From a checkpoint of a small transformer trained on Wikipedia.
Size: width 768, 8 heads of 96 (1 for keys and values), MLP 3072 GELU.
Architecture: tied embeddings, attention and MLP in parallel.
Training: a variant of Adam for these matrices, 1051M tokens, 4010 steps.
Each number is 128 + 32 x the weight over its row's rms, rounded and kept within 0 to 255. Layers, rows and columns count from 0. Numbers have three digits each. The size before them is the row's rms in percent of the matrix's.

# layer 5 MLP up, 3072x768, rms 0.0316, rows 765-792, columns 256-511
102:069097114154124071146124200078152145112128164101139105113145137120118088130140125176159120131119048137078138146086118139157125084158092134126142150110111092133125100182093167126104141076105196139126094096122085143114148111130070134126104127096111116040145140128096147083111139074124076121140208127178145112131089148112092151139158103137136147202091097139169141065155151094124185114106145116109120118104121145079102150162110117063134161166118101105123134107131129178169093097109186109097110138138148131138131140139069128075110145128132142128114147110148112129061066103157148133126172127100137121114146116044113066194075131147160152105135139098126146149094172121209141103171130162030106126106146143108137093151143133146090145113126120126108115092143133117131124119099109
103:159111129146085182136131128105151162148164070150044145094152154126172146156118136091172098139143150127152147119129051155099100115101102161128143199158068172112153100158155137131098153081043102161123107077158073097105123140156112128095158134144165125128136152097126082089160132122077170135101092111150077151144208123139181152186151121119138172135109204140179103123129150141090075130127150098149110135114163068147083117114076188149139145112191088133090136113095137188133179133159171137046102146101145113117155103104101151074144231090116132183157113074126115146102115078068083132128122108124135175096083134166065120153111175109114123113155156121164109171142107096164130123177103105071179139126194188126091090125168067157091121141095154128187142113102208162177142117135142
104:113034142117114120112134134154145123058119152161143179112090134172084164163106136142156106120177110143108197172158131177121120078129164093117130096157151170109137141134151153121122144140106157167093079184126114172149128138104107152088145120162157148129151078138077143144156149155130162130138072096132109129115114137103130125113141175123100108155101216108118132146134120217096143133132161131106144176144171109115140113100100140117187201166115139088086122127066082155083115202153108100156148112099173149096167109171117142152105148149172080170124120088134127124133097058098115166153157073161171135117168135101095117048124171137126116131185120129072111141095124140140086128187114142145136074136137096143100147127157166030115151113126133132105140082169161131122160097109206
085:179143129116177133112147162114145062063148255100130136148085167082159148106132132144126087134191134144129117080166061103124181114156115133127112114054122113108169090073151116080070121149168138201120153128155102153140121140098115126151085154141106147121167119174193147087076177093148144133105180109090075075090153138096108134135170062121142102138070088143166123146075152172077075196098170102134052125129088178088090183136134125114146094093132115163145099078148156119089136182105121108117148124172105113115129134135113135089165110122131060130137109121124163132170083143067126184148124123089129076098122115099152125121136134078153172148099155193139179190144178137148102162138167091096147141129111112149148048128135136140105107139093121178121121145097174110074119147154135
089:134160154138097070118122120109105138081140131167123171096088129109120129145154196166123168108134085156120136157110086093131173108104149170115139112142096109159110093150113114097042162121111164178086106117154078148141129130127105124125066103083141125105134169167169087133089130118087086147113202140156117129154152147136127144084159148108098110100106118060137176131139175080095136146133146137118115142148161130132158120137064124139095163095076120159118212118116146101129106055133115102192104069114122140168142118087107118144115158133199105126130110097134134088180173137142120117113141141117154175102175085123096081148144156173172108099145152122147142137154093088122120125110204106116146198147139137210120144177111127132096165178144151154110182127123114161159111112115124
105:136106150146149142179137095138088161174132133143121116113092087152156125161170146145137131137094179171160139122083107125109143072109109080180142130221090072112125141179179098151094154120142132110130124100140144162115131054155113111160142120146145143150103196119193163157088089175105102115087146167150089126158124065176157090132129124091137113164155147169144071107131147153161132202130176124095152106149097119114143185135156099155181109077162152124043140138134102150115135129119131112120163147095125118170130048140124132143105078139085103133128164146117108147131049095052119132161121112129129085142115078123094092167098115179075174172118101148160191127098189164123092180094104111198136161139139148135127051155152115090091134165123153090103143093122107117040111110148128
108:161081154140109074163175113144156175070118115149161213194140121166148138117108170103141117103179116134092148077121134116132128161133090124110166134084169138097101137093088132128122110117144184132086084123121143200111148108110103097156145092141087178151155114130083102131102131165126108143098115155149096083162106073199173120094158118155125100110109132151132176065129130061189185120140161152116080144135141119157108114100188141074099102151155104118129107136131139092052173122153140149149169112124249179150164133123051094121115158096172103126141146172088156088108154073030086174165148108151129133098155126156119121129146162098106099168142086086130105136197094183150107156142112176181111162129154074122135174167110106130084140118193158135086137091143155135144128161068111
110:129127144106110119150141124106111123151130144112106213160071101070144155109168129123098109140173163132121072171074123153127136173119108081129136162130172110142130160158102127120143139114099123120087173079143170108112123108092190100206149161138180091158131112139123073155155151136103113139069093166187083020143128132141111113134146154155106164078158138097118142076164062135084140122161102070099155137071134143150129140133164108107126150106102127058171138126129161103126132142179179120131128184108122090145155120159127141161163099097102147152116149144108172039103053152148150116127151137138149196104158148066137139129128096135081087087089127142145043136133109125253093075098140102095102150129145131172127172125179069083084132087151145118099166156170178171137125103120126
103:106116125134143072136132094112080159069167123104085162154122104155112094071156111174174135124121085141100149078070140132146119128153124135163134170118103140124068102142183109152094136071127115108109140134162142152155157069161106137127117104119142183071104166136134074109167123140140118214051154148149067113146141106153115148097072100090143151133173160199182151097100105135154186096103189101061110148135141085092154163139150099151145152099127114156146110115111154102133123133096146099123152138125117103150113159144047105105127127141183174123037157136041148138115069070119144103085142118088153181157153096094115109160074103168149133181135123153182127151155161101172139118131150132126191165146139103137115099103032107116103117103080107094103171149114152123094090100110105
100:111085073149177112150093167079102140119201186113142089158158142129123176115132175071123140152174150139122086131112088128166097117187116117118115142097098156153142120176148116105116113150115134155143131121185167129115162060189105084118118134073134060148138201122151124122092126141131112159111156135224112175092111104101102177125168118166158161136100117151107123165172111143108088116104064147075152154144112077116140171105125168119158086086114140119132163123190127141156151161134116109135134082124122124114166133104094148129133155148202176155126152148118139131111131101138142122139079098136115120088146018092119087147053152160161102097171107151118138184162122140122152151169105107138209094161148111129108178138171059134108138132151179152114149157144148179085163169116169
101:096098109116112109142092109054119139150131176105042096146137124141138122052174108096156099064123160178078157114142048155118152097084150142161142140092088169096172148148172140094124102121184079158089104181139100130110154181138060121096107127097111130061159122102147103114073083140097141105138138104108127132104127099062088109077116135170147135082118137143070095129122125182140131125081162098119120154096113171153121126057144199167091083178133081155110127131144140148110071158122114119101155155142112074094198130140164131111096145137124100109167113097149139138136125103104143094183138085125178150156129122099102135147148063119174147127140171128095131139112088109144157136086129156166121166130115150175126169131128121119162112183135194131149116181125082111164148162128170
104:106112192121095117156145175135177111165180162131103074160170145093158138109212120042157137137141164181150095122055174114143174168115172130126170139096129131179187165157134128119120189166113153120153128161117182175127170162126122091136081116126157107192144142161060135099180159109123122180083125067167103133105154141162127104148143175191168166130097135106147143172134141135092125113104153071095159175112119137101131146150089136068181116113146096167128099140098132137100151143153173094120097119089112121084137104118101099143085159136127127179097134131084181147079131145044170137135131168132159106116123120116073121157117140134184130126165118101083151154121172118124094201166106108142087127116127118157098095169156098134164162185107106167111088137180097094155218177154108
107:145193158141085121152193119118153111117151195178146096112060064153085148122144164051161112177130119087141116138153109067080120136166144082110136145160138142136091161162143165129089160123139142130187135125088079105157079085100119103156144106135178078124137183084140131176094156124117095117121191077155067062024123107102127115119160096167149145148139110151174154102111127136172166164100150123067160140086172180158114148134124088141111164112168093132089143114162081103098194097101176139183116125064168087098193180116120107167125147111100092171108117168158135127112120113126148088121113142162158137145172135143120105108094154133105143089100108060092170061139131125141117123135154123106182195099166096096111094059101137156044106185148183078152118078149107168154214068086109
083:161106184126138147080120101143196083069132188126125149166141065176160129150182132135114176101192124156101216115121125144177140099126173190143141140103131109068163066134139108132101137119180129126098087118128166128127124158120115122095093185145119157127117114144098134103131057148141110145168114138078132142122140098111136129168144255155135157134148081161136155112115096132161168131127166110122124118164143056183066103147109114129146143120126117128041081159114178122133111105097138115149127146128109139066154091084117160143074122101093145102093135170140123140159145109136147133073071083132151079177131127073150128110108150180053122111158116089077131202096170155167230153162144096125153099172158155142070119154136183117119046152061133116098182133139154123107119133113122
101:117142124125088174106121076136109137124124143125162094126105134128102151138056086114139108035100157109136066077088122167116162109165159083111095068101124151129157083112181135069102180107116129186106113127152134180134182132096168143134134105181142127106147134178168101132085101140157122111118191081094156119182128062156151083149156134089077168078131075126073092136099107119151173154130173069128110189134153094146120105077107148136134152142158160101123131038076133153180163163179142092115137123045118162094134150118151148141102108111129166108144076133135101099146060132119177147119109185134110091169104143157069115157075115211103170149190142140162184132137092136149122124164116107175084089116146162131120136103113084140109114082124112137079105136146106070116121102163135
106:155099126162108074113140096092108076123176102090145138128069045164183147109116069129079134137101153252131126064071101135155173096069119100177146141156136181094111126081142182149065137156093163111153115163122153182148107118092124106128085122112154105133139106156142120167139085181148120157135086171165088162151161094194146111101091146163120153127152206171142068109178170112071161203116153110123152073159137113146152077143110198087093130132189143105101110164138150104095122159149187155086170128117140112065133110176088130094080169087147121172119134062153132146090099110097116128155114159115150162074113127077139160145094071126142091137094107123103101166201151143136094095061116173187142140171135169141129118122110086087120107122144191215123179110122170142090153173130140
099:136093117163084058191121077104161124148123136165136160140076119116131143123107208120057092126173161115143097102097101151129158101148169155073147138111107160137114086123177109064038146104102140108172112101082170178118096044105091090158120138154096213135158131167171094178153147182127120162098174144212150150194089126160211144099212165090091173108113146086098118149136131061093150184139110114127127144115108112173098067144132103177144122087184191122126123095151159121114184117108108092142135137114199171120125116138123109089159174113126152140174113129111165139127141110061097160166139126124139135094115148073077128151169140123133137129055086123038123085114086146082085123133115088087103091112128140128114136132099120106111109104083139201138101088083160090126127125069141
103:211133156107095163081142125145137127129138139094143165121145068124176126086154141096166059067186070120133116140138086100170124137141183088179139115178104202181087114175163157129106112089127134112131098191079099153078105122091077149071138133134147099170067138132145125156162177183122113175118103119102125104140143113166106066063105158141092109152157183156102141073166142167070115136138184062101104129148147127114159106093073132131162114090125124166082097136111110124099097185108178120153180139071078132148170169170116140196147106112075189121087144165147107126165156164116131098108100114129154075104139099132086130159144167137149076097098138138083129167136134101162134104087144154081199094105165068103137184090149126110127113141126108121099160149164121116117118125142129
104:177173082138081154095166109147110122111145134120126150128085104123145107163118137159187123135193115122121141117118155109136175069160133122117143186089090089144088124171141128123104102092065125095148147166181130132108131064134104118069161128116143179090123108126130144186086153150107114134089141132103124133153151080132118169147133123108088113101121165162113126090164145163030157222141087112132156144086167109104142107131112115116199119077159127148113131091083093172071109111057150115165120086133102108129157129115116129091134144122142174108069181161120146120189133163104143163135103103142136118170175117174183128117139045137132123119160155152138145099163086133133065061088132089084118168131179081120103128160149120133078089114095093139097091135128113113136184091135156
104:146142145134134153165146109110118083153163139084188182091130117180141126081181132117126108082223155125095147130106109081141115075223144136197101129150121188118164107104123098120109090074124120129101144160153116127102147093089114168089193067134127087072052174177120093141122166141096141185094115133189115126161071117148173175078109087132139127093163156190134135094174140123090159141079180129093161179205061131128086125107146119132108144079182138104096108125106157147127159160164159140126146116111152068061121099138098141126119103115149076102097150055132103092156155097124174125084113106131151136121117112096097114135074130119125149106146080122049117147166122151150109125120088163160145048144113110114137086130128126133153127077145138145090135139163129138130107103125168
096:147099139105069107122131119110112181120144150108110163153070104101214158091125172169142136181193129181134160151092081136109195123184087105120164122061071105110139160180115132149124168129083142112061116092128137109152114151163066047154122104122151139102148141155157103100153160170122102136094181080170125144229119129106135163123112081146065096165095093086124157189118191131098103120114104122137068164156151120140147123113106131121123077031082199120134106147161132135139135161139127141130180130194043124108138083138087141064139181115155185105143180129137167139098127165140120174106133157108147174102151126175081122140087129127083134104154164094076139117130113130144088077162111121126142052128156117166108125155148113136119134130128130126111161150118141162113152127102139
102:157150154085172128142160110137144077109223168120073109173078134115151118108129089086113121075107152139095156032158139081147132123121146102110172120110119117062107091076103124098107094137112160137095126182121196095107113164165166079117091098159148128090115096115098109159140121132077112132122143120130088138106079127088115141144159125131122092105146130118113099094165105093106100152151173125140074092118155071139135135169139136162145137153096179091128114103142106163101129172097122149107176182128191082070149156135089064145089139144123138115128156169138130068084143151151136102119131056155148147189166080209141122076092134163113119147120139079126115100166122108099138101149156138113157096145119110148190177129187141116153138162199136148143138142105124112148088102096114
104:123128200104140105122127164076078107140099100117122164133124103170056137130104168083091128129141125137144128144101086109171106135152183067099145171148108167134122109135177102168126112094146143146158104116129086136120143168163106150085167133106109115104071132129098086116140201175142131203133197066115133099175167135149134125156138140169123194105177089119120149151161105155065150171132120173084122114080119073102079109134154094131138081166121106185179094059095200149115087194083160112124156114093125163133112175082135106113124107124132138126099135128113163097084117137102140135078111112146136089113083139141096074131124098147152142124119069098105100160099118101143115115141158165097144072121121174134106163083145186122090087125125133149126073142147169191115135135074160
096:133131139139111097108105199081111116128113129151119183152193147134091123148103189101163132120123095111116104144103095151132163101139140128120126145116152166106127057169084180088137124149196138137111133152135152093141179145092144046159115128170088113124111122080123140148173162101089120046151071136092129120133170135088127100086148127137167156062125115096195114135111082144125096164123132077182083108130131131155146140154093057118119151088130117111161179120164094159139134110126100125115160101094079129104168129132091125118168130131142196164163165132087099133140110147070162182120064110127131130176168142084109162142096136125191135154128148123133123076107130128143084128150085095133109146175111112149143149122181152173149145152120151151131098056153135101158119158119137
099:089114216100151103086090159113190123112244130082089094127039126100154112149116108136098125091126146166057125197118150134118088109160106114148118155139093138150087102138127156114123095144167193117118171107137140142146146142099113124122133080112122118111209155107108129108134116120097088154153119058072150156129134170119119096124074132171148136120106139093139142196144114146103095151139131160154154177135137085149105128174088139118156089166113139155150078155156105177183095134134200151071124121145136090102130146174087117122172167128140102087151136087186119098108166113181166144112144170151151134158137072145117127086101140157068086142123133057139152113155048099126146054131109117071115120094089117152131138130160107128108126153151115180102086108087141103216109126123150
098:147097149114139142128148097084139134125124140090139108131117109147133190102138074082116095069168104125121146125067128114181125137125150100115083084109153177108171148097159113122101151163071124192113168182177098146106210159071129162130110147191060109137129096205151091138113111144132075092154191135127146100158152056144130116119131152146088154097124102168067083173089114131142119157072175071185133184123101021141168126113033098112128126129160082150155139081089088144154109173109163140120149130122090116082149072117119142168115104142077209104135098204134126143153119118141180107127140171140155092155183130131067118189114136167152077130127157137134120133157121165110063156137141140130122124131153112128134130133135130137156152106061138136079105162083119116099118086153119
088:180148121099157139141167125127138068143185137171121157123087051125207138128169159100171143094153091129112141070095144131126124117213118083169118119093121210066118081145159198165072160103129147162142166104136086124117162171165138076127077086175173061134054149142185141140102131113076146113119129144166125162169100116113134129052131086090140127149135102150112179081122156103093108155127141112113146163112142113142122163091139147090149106133128129107154114095118158149158134151100138098030115111139083158079146078140127127089124133124135128135107099127120114111149155176086088165142104067104153138163148045130149033083120184161137120134130107154100148168081120068210113054063161115161127119083151072133110088126096123129119109098105111159116139138129122112134100114108087
102:146134103133142083156185143126178115142175122127101120108195088105123122116103091099189099074088154149111103149120111138137159121111133135167102092129127145108110146134183141100127155086096104138126103109124072163173212112177135099112108144129159140118139193170103165152081136099119130155120070163139071148120117104125108096092112152203088151115162138175118103089145154164125159176193143118117140140121114149128109082109141121131150094118119150166151141111101078121086135124148126118084111209134113070153096115133114153081153057121177091164125111054108193116057117124086138098149108092114135079119152108168137128123102127210105104048143099113185101143188141075222135070147114082077135169158163071207077093124134076161067165156079153192072129073150149127111050149115098
# layer 5 MLP down (transposed), 3072x768, rms 0.0279, rows 765-791, columns 256-511
103:113121131125127129088114129094178163150148133125106079085037159121099109131151146101138119117142140132101110167201078143067103125102114166136126127107138152138173207147102137089029143052172113085170117134143075144140125135117184155097127097133152135095159042137148149138137166090133147120122049140120125128126150086126091156100187089124103129121153107155163109125106085110112076165112091101159090138135126164155110174093149216167103116114113178144100128184190110186101149099078101104183198147147133165117125145166120155104127123165086125123167175159145093129085090116109090141108129137118214066168135141163131090141111145156153118121111131172099134176093142168148117076159095130139134180130122144174170116138171127153103107131165148143128098095174120139169134125178069
098:108148104161112135151161180162141113136102120085129072170157105123181130103140154129108153133104124167101115133138103070110108112116130160161139152076132133135137126091148150151150139206139146137123130127085101091096152103098155070133176116149107067126103130095095100153175146125110134130148096150096123091099070123106154160103175182155097177169168049128117159120149150065139119095133174122101084115107127147130089157126139110157100122135092095132167081133129158105176124119122112132129121133117108116129145166181103037141125071121079148128128143155121151150064128085202145090103145125079095144148121120153092127173093063171082159092162135160133152173126111131152145120119162151097143115105138129091170152088136177155098076165100147126164040129144134154117153133096117
100:114154073130099149138149143122150132136194081146122152117131116136080097135123095150142107061156091099143095112160101120138167147109155179142148107130119112090138105157102134180159066153111175147192168155142202160152089120142156124151193063154103112144152143159143144118142131099129162107123087123112228060068207053108086092138115122116150174095123055065127179146132091121169130111129101144198133217110118157080084055101159150084133092162067087133150107114109124158165084094084147140169134117081070185145142169039156167148080121117157123155107190176104172110162154170112180113111097108082152134143151155118118099094132099081066116134119091097112109178127163073166176115219129138122141183159150073139162109117157122104114121129105158130095169135139090110145125060117078
093:095096135153129120110147158117136120155134105153155096128113144121115097136159176125093123116115172150148125139104133191168156176130176185075132122116076074178130120093144144123117192112151121130104143146157197136130116169128123150069134074145122062100093115136131109102147122145100088189125125153192134126157177143128114154164133146146145155125086129174105126144131127131094146054085126160106166106100115122176098188164065148150190137214115145087108100201189098149092138087137129110087084112098108213077142108074119105083123115150088132131131143107119087117034103139123112112122147110202231153143186154163143158077152138089049135097188087132158089109144100131112137088107126156097104079136069067116139156160112106132101128110150167138156155140102141182132127160126150
094:119082110153122146135143139082150144133130156082106117166144130134139102124085150116176139138125148137160147077160064120093131130136151120140078172077162142126117164097113118143100091155129088066088123106133191151195103126131148108104133104207070157169159152165059118119157126151101171115139137134141139151092115106103146124131156078075138104115105187165108158148118086128079130185039125086148129180084090085138124141130118106193098143148140127148173045114101119097112219148098124104136140161155162168118134103151138145158074079149111192135119114100132172186127149148093133117168107161120048096122133100182122149159158106123102164152144131094112139128179108129146158165148060111096142097143150134126090078081061106103216122146129117092154154148086132063148149140188147
097:119130152141157142110148129114128118153107100146137151155122169114177074160113102069096084081111134175127149113140157142062088144125130141152105188167104127148141151158123164123132091170116142104081145151185176127184139147179102184090121148102136137069119112166165112143133140148153153072173123181154108165132165146178163165155102120041108082137055099097115094087117122124075161079151153117097087147095188138168099070088147163119141136078122103121155079098147102112107188191126178129142140120070093123120107039121127159166142126154106156124178129169118124156106133099157221101176071158104106148162140117107096152116172110138156088191131152098132088075123125106110192091079136119120106157075185148064128044104134147135105098105131126063123099129119172097142129152147180
107:138142147145115113127135150088177109117165127111138126134129105136171110109120106121183101128111131192108118114131149086112121102127026176196138169119116137166097138165095149145085156085100145145134127143116130091175102188158099155146066114231123125122110145101134123132150158126118159175105074155069078147155133149143098150068135135105120096150132070123146127100136160166102086097096089165154073096116147141130144112138128167142127160159141164056178141120092136117126119062188109135103168146157113089144090151094143157111164105122135093109134115110103119161156136154184093093085108166131148102154108129155172138142120140101103079126095078155134143094158116157095108090110122100133113144166132164159163104113136147109126147136140169116038183119165130100106183079155098
106:121070116193071122118096126182134149112109111088179131088125169106139125132105089127128106191128123081123107119147155132132074155168117081114153149095160151126102127144109111092149166129120077089147142095122160139126135124097156176151193087183152068124167159124126147159125153135092113134128118119152150124136092141133092165100095141053139140083083146158145106140135119084070118153077050115098159139176083145164103162129116142163101135133136113070140113178133094123168108103134145145106121095165129119135118139181134111136187153175105121142129180083081155127181088109151176170153158150100131197152153154174168100148126099107118101071117130116153152101094102107128143083120134099140136165117155100194161166085151156107104159097138143081152115133113124156135131095074110
103:131072123194145192145133161059158144184155115143121146098144110133127075153163139108091126072172106131107149129106173108084161157093102125147052166139164151166153169147185133083128086168133048115166122136134114118118142099117097104077092083130110131087168147165107133095154091122150106159086103115162091108039112123182162133163128086117098182181115132168105098122133155102113165103146082074101140147085182216130146124125138115130182124109171152118136156129127180172152152187134118109179133161134140148083051120080163145096144134168136122065180149070128131176143121075126151149174126107111000140142142162094095117191127150124113100184154098140187169137100131118216109183067073092160162106151166146091138152114115154100108128089129084130165142133160089120102177145127079
093:099188147111138127126162131147159161178086177109099100086125154144084115067162194119108142189148132108125124196100112080158194166168120119146102148157152072106121132122102174085050085132085124105086172069178139145157109090120137142105145157128180121108138103084102176112149142162124105144104130150150102131122121117131149061113171110116130175167101176100145165104119111151106142158173102145185111105165126140090048047121113100149100081110175147125137117168089104133136124089171104151156139097138059090136135121149154125057166153126140102149186154129105130080155152155140106167108161167094217095124081162123114129109114104097102145182102149107157100118124078126081129129188124096136106163111129140081131139148133144133151138126150205109134129140125146108104050100078137
096:121179156119136102145166121152222117134169106155199112086082122139118100134179134089114123127137172105133160120109163179158146126223121133157106170048037115166081078144127134113075121128085154127170175143068190095117187065106174170124124197178105087164141095120081089156167120123084121095147140151155105095178049178103135060096153150040165107102106183198132153089154102162185083110159100124156149199115132057108126137126167109101121148107156200166112130119124079097128150158140137147154159144114106139166131131138085177096142132121124069126108168149071143113122142088192101117129106169164161114112186118140111121072092108107146111098135122170134106170121107118092154138090160134072136138151194110103121056094124177133113134146125140166100107143108129163157187118098063
106:150122028139140145146187142129160126071120160127107148139217128102090151195184097119128142129136173058067100145144128114154154141136217155109132181155137139113165114104109139134188112080110133123115101116114167186101077116126090160121074153150180124145170163202014105103115118174152142161102112162106153132117132083106143099155127143087079183195137119158149132104184155097154135084103150182196131145138133113149127120159159154123139118054169169151083171235117157160147127177084210119072117078155115103158127144140156106114105100133174132132086140091103123096142078190125202124096155137155102133108095114158128143074101147186133154141153130119141172166114146078146152136092048108108111130174171051127150132201121137121157074129071169139041100042144145166144074188091162
101:150172122128208109157118118151115096159146122176128164125154189115098182167153162165147150137174101057102181153117169199237157158101178130142113118085156152147089065165122156139094113130144119160091083108085104156127152078114167120145132132159134115077073100148147082104132122139192083121129113158093143115080104176091137149133085175132103136113162169194109186172145082136110147091141083132138115132155099095099134102155041077123148161167138175101088124130090094157128162081169127104081084117124129153175175128082137106143103130087125177095151095089134130171167059119106092153105117176104157083136123152148085101120104106122190133093094104123143171146088171117123143130094105098135131077124096043153090165135117135125095124121103097126136110149079094102161121026099172
084:134129163177135156143147119132137103071110201173111141116189082148145108161155141127114107123101130090141158128132158141110101124178094094058136148139153107072143119199123114162148099125175148150062125071108135114157140142108151109095054114127083133120131103125145147071101130138158102072092156129121108140133120071139141131163153120111083179098149145157151128166126112143114164128133126119118101121111116118177100125107108113133133141141025164153029128127122123126118083123164092192160093108108112105140098141091170147163108109105096156105148127161153152093149099167129212115191079106109255123144177188109173167176071146197154157085126155116118144141132145128144144151148154155130139068116064106154115112145195087126144084168088085142050121139163134096120100072103085
106:106101088091181110174156158136143104143143115148142179129138125103152102160215160146138129148172109121124113156160157080093119100077096134094149186200102106098097143173150105126217080182101151087163140087108118047134051154153049077119101134072122156125107144061143166120157142141136112154142081145151098136091106148124059160115116113150160113192167164118123141152153129141082119064121039152083162109110111154110155131159130117136161154085123099097161121229158150156102127081110117168143155143167125098136197111177130116114139144147132124164101159089124157128147205079124077129156128073161156160102157098095143144103158125108149121108076097093095062140064099131127134112145149145088143117140153094124150163144117163161188139152153137107195188153183124141184142191077157
115:125144142120133173155133182133160152139063152126120107097216190142102138165195153100166146088163093000109151158150184080132099171152193126150092094082094105128152116149068061082147098110143120112112156137086100137100180116154124126162192101093094096114078126091071114141106184094133142134129196086082163132111073104092107127115106125116175114098141097169146173194077132124115110100119166109138149171100137106129120158105121106174149140145092192136136158106123112147082164055099135115091072062135172140181111131063139069137138128146062124110105104181116110118137136072152160139110122132147247118137107121123121104094142135139177133152153127119128116142105139165141148124172169088136105113075085071121106155119149140143131134138133100099124139147141127123126109038147114
083:123100159094172150133120148125130093129117112112124167117178093152094120131150103116102113118132132076117161134165151070105118178143140143188115164165131128117155167159099119148125109106124119226122079147148144119137162133084156111096112121134161109161099111097118135067144114111242158118151084100068092114158144112112084140105117104151118116139127136171102114127110122149129106089134168129140149123162168133095118162139146090129112114144155110120123112137127066105157095117109173100116133131157159133109125143113151146114122100120114148137067066116100134053083107089165120110106153150134000149189151150172179146143108127166162111125177164172157171105111137099129141114108133107150132125125148120132126140114183103143107107112118142114133112172094113173112106165136137
098:140081105127102134124140100161104136139201142140105155162163131138126117146071169097067156114106110107112116123095078105152130122127204188095067132183180134218121116076160095112120121161085071134154124098138116159150120110151148099139107143104109136212117142168143097112154162125065151134095131125186156114115162127143106119118118129165124134147114148136146117134171169075138114164159123132129161066119160151216151139142121128121084126122152116156179117130125132114108132094125119198115129058119129087185117088117166118125122169093090070093080123141112092133123141155092171134151068148145177139146080150135109118124184126110177138160112085101120115103168167137102167147121079098182085118104148066145143122119108088085124166143166174127152155132157118120116122079157140
104:111157090148103110147123065139108111086078159018128168131096099191127237161139099116144138106127125149158144084121124119152190116100159074158133129091149158098118140159165095116161106098145099151127106163161129098081120171152138083146116086196147134151093150133176090104131025179130155115168127110128111172191126101104110105128089142144121137151109084118074112096194152139109084128077074168117093119120080150092137115098109102107134106098130082094111108168109112085148096061137146140122114148164188104107173082216156129154082172177205091100123098127065158133131119120104149127158149175142131086141133153121064149112098104174091142115198140124091175068107181124129150131153113082129112145117134231145136115114102067092165179166130137098074152155111116100136120114132190
103:114145106157123148057092124105086147150100138119158141110094140103093140136135158101140058157120160118109089144061159164134128126250092157120059147107155120177090098109064082162070108162146153143174101110113122180142125120163055138118166135176149179154116121115137160115128147113177137130109072145081140109152147175167189129155130091197143089133147098133170155136122151087129063125098138192129119184125133166094150145124163134138134119149113082095155137107153140075111133152071144136179141151150123085170137083173086122088111144119159073132150092122133113166111134118131196153087110128125187100101150136138095122138122119071124102180158123130110137089114183171090165105138101102156146134135157056106112158131116137178141156153108094130123129117147099087103131126141164
099:115177114106108109131135114141109099120158150091070224154161136087117148083141131087122090135130130168113134153136072139112119134117115160092153136156137055199119113171179146077131113120150174193162110112170067106087193087110159114111150211136104149156133121109161163093135074112091114104125138132182138134106164135185113113097110161077089111081170126165137059177138177119079147123202122152101134126122118120146141062134093051125108109177145084148112077125146113104091113144141100143125089116084158158142147116158163094106093168103087114104191059109072122099146191126136181186156135082100144201103134103149131181149139149151146099169150124162143115137084118132130150126117186174082036071081134144116128116102157131150112159095189106117117165093124134142081068104090182
098:157119118149130153060122125122158172119070116135113146122152158141105131087125148162108091137098124093103120115176061174129130159156109127133098173088099172151111129178123112182118157098133109129162114119128130163097127120097069167173105107144105097126114111148109139142133113093177128116173077133112110142112165104150100128096109127105169182104159117153134144159103135102194047143135154147096141122074117104116122140140113126080139129132192122117160076124154062065123147132136083077094070177141160194110090201187135126195138119109103058144082109126150136205200128091143128116103147158100051103098122101155097129143164127080158089080152137122090166091144143093204191153159073090139132152064128135176121192097064091091126151155120165127206133108171095141132158173152122
124:108100109145156139152102115105159137197110074096128105137173163123118149163153115106151113127097077146097119198080121144155170127170154146091097077151172159149101127197191044202169127069149205146148125125095109153098112140071166153104114102067122078089122128166133126121124141165136087143131098135114154174063131108158140159147116123137088137140189126105138089078155106139181147038159142124147146118138120121105104090148122164120178120094137092111109141141098133116175000090143128120109091086122078144162175129066094092228095141143093171116120123127137146135142145103188150121129109109123127155068172160076137141133133097149187136140114124088132114096118157114153159098118176169118125111143146106134139146166103108114096107153124099131132100144126119155170109127130213
092:103097140107142156167130114143135123098102117117149070079149093130159114114140094149148117116150139114129139112109089116141123166120150187147169108139133118150181096152228118162134149158068156105183175124145114122134113141100166177138166072089179203168128074156171127080120154132101087148154161139193074208055116148130148179129099134109118135184183146154125089126131094107085071093170150146114175108059139102142150151139133159111109102177062105143100090126081156083133128131153152088125076092172114130050136108164141133120094161144139134105155059147148133131099162052118124084112171068086123117080146122173131114152147133160126104086152152130147093174152120089137125105105193178088133168117179140153144097086122088048126161104108122079167129163110083117114145172110130
101:081163138131180142081147148052150100145056152103082135117104133146151213128102134155136093110134118178091139134162185136170184131132141135119132068149118142116134139113105186141138141091139095183101130101124182106117109139079125164133139147153174144150134114082105117135165124157077089171160175143065096096108091159147113100144117127141142147089148117138081109153096083076126122171111101170098098127133091096119146139152117126136072153152130140103120070144112181161124083170121121112123138120136212140108132139110149186092105140170128146162137068104078176116099126102089130145113179154134179102129194095152158095135147106146188131096118120163121182118145205109134123178158162139132083148090084107152167146134197077127102173106152108118148149161119168121084131115061154
102:117151160123138103162142182144093070179123132183106162144148076128123089122175163165107137163135119088146153104163176127061139139104092154121158119196091120138112146157128152123217087100142163079163157091058173068166073091165134106115150118097148124124076154044086143131130115118115160105124073170132103133064134147097141144124096116144154115155110125108191161097170075117078155067161076130068152079125131171151086137116172121108121134123129150081104126150200146109123144133143102123125124113168167114144090109104094137117134105126194110165147183069133193131093159160109095129138122159153144174140112088110146134111133154111108146097090095131136135127085103107101194096141086136117164125118111095149134143080110139110145084113175081120149188052157154125136125165097141
095:131158099122147188114118159136153157105108149176096074088181186103135172143127155118130121142050125089140089154120161112155122103139111138106126108118094070155147141147102129129137123165116178097122138160084088109130147070108128095094111133120116105144078084171149158129109127120116035160066144132202140144145131126145180155181109131130084171113156111121111122115093127149097062119137175112142158102109114126147086110099154051112144153126133085173074184155154067126109116194110134131125172146100143138158131059197140059106119103142126206176164159095097105140129165139179145126148108119138131098134079165168121093129113142124103103085101122157216104163116170132124064165110146150123150069134098074128104152126124131092135115149122152168090125112137133175135139173167143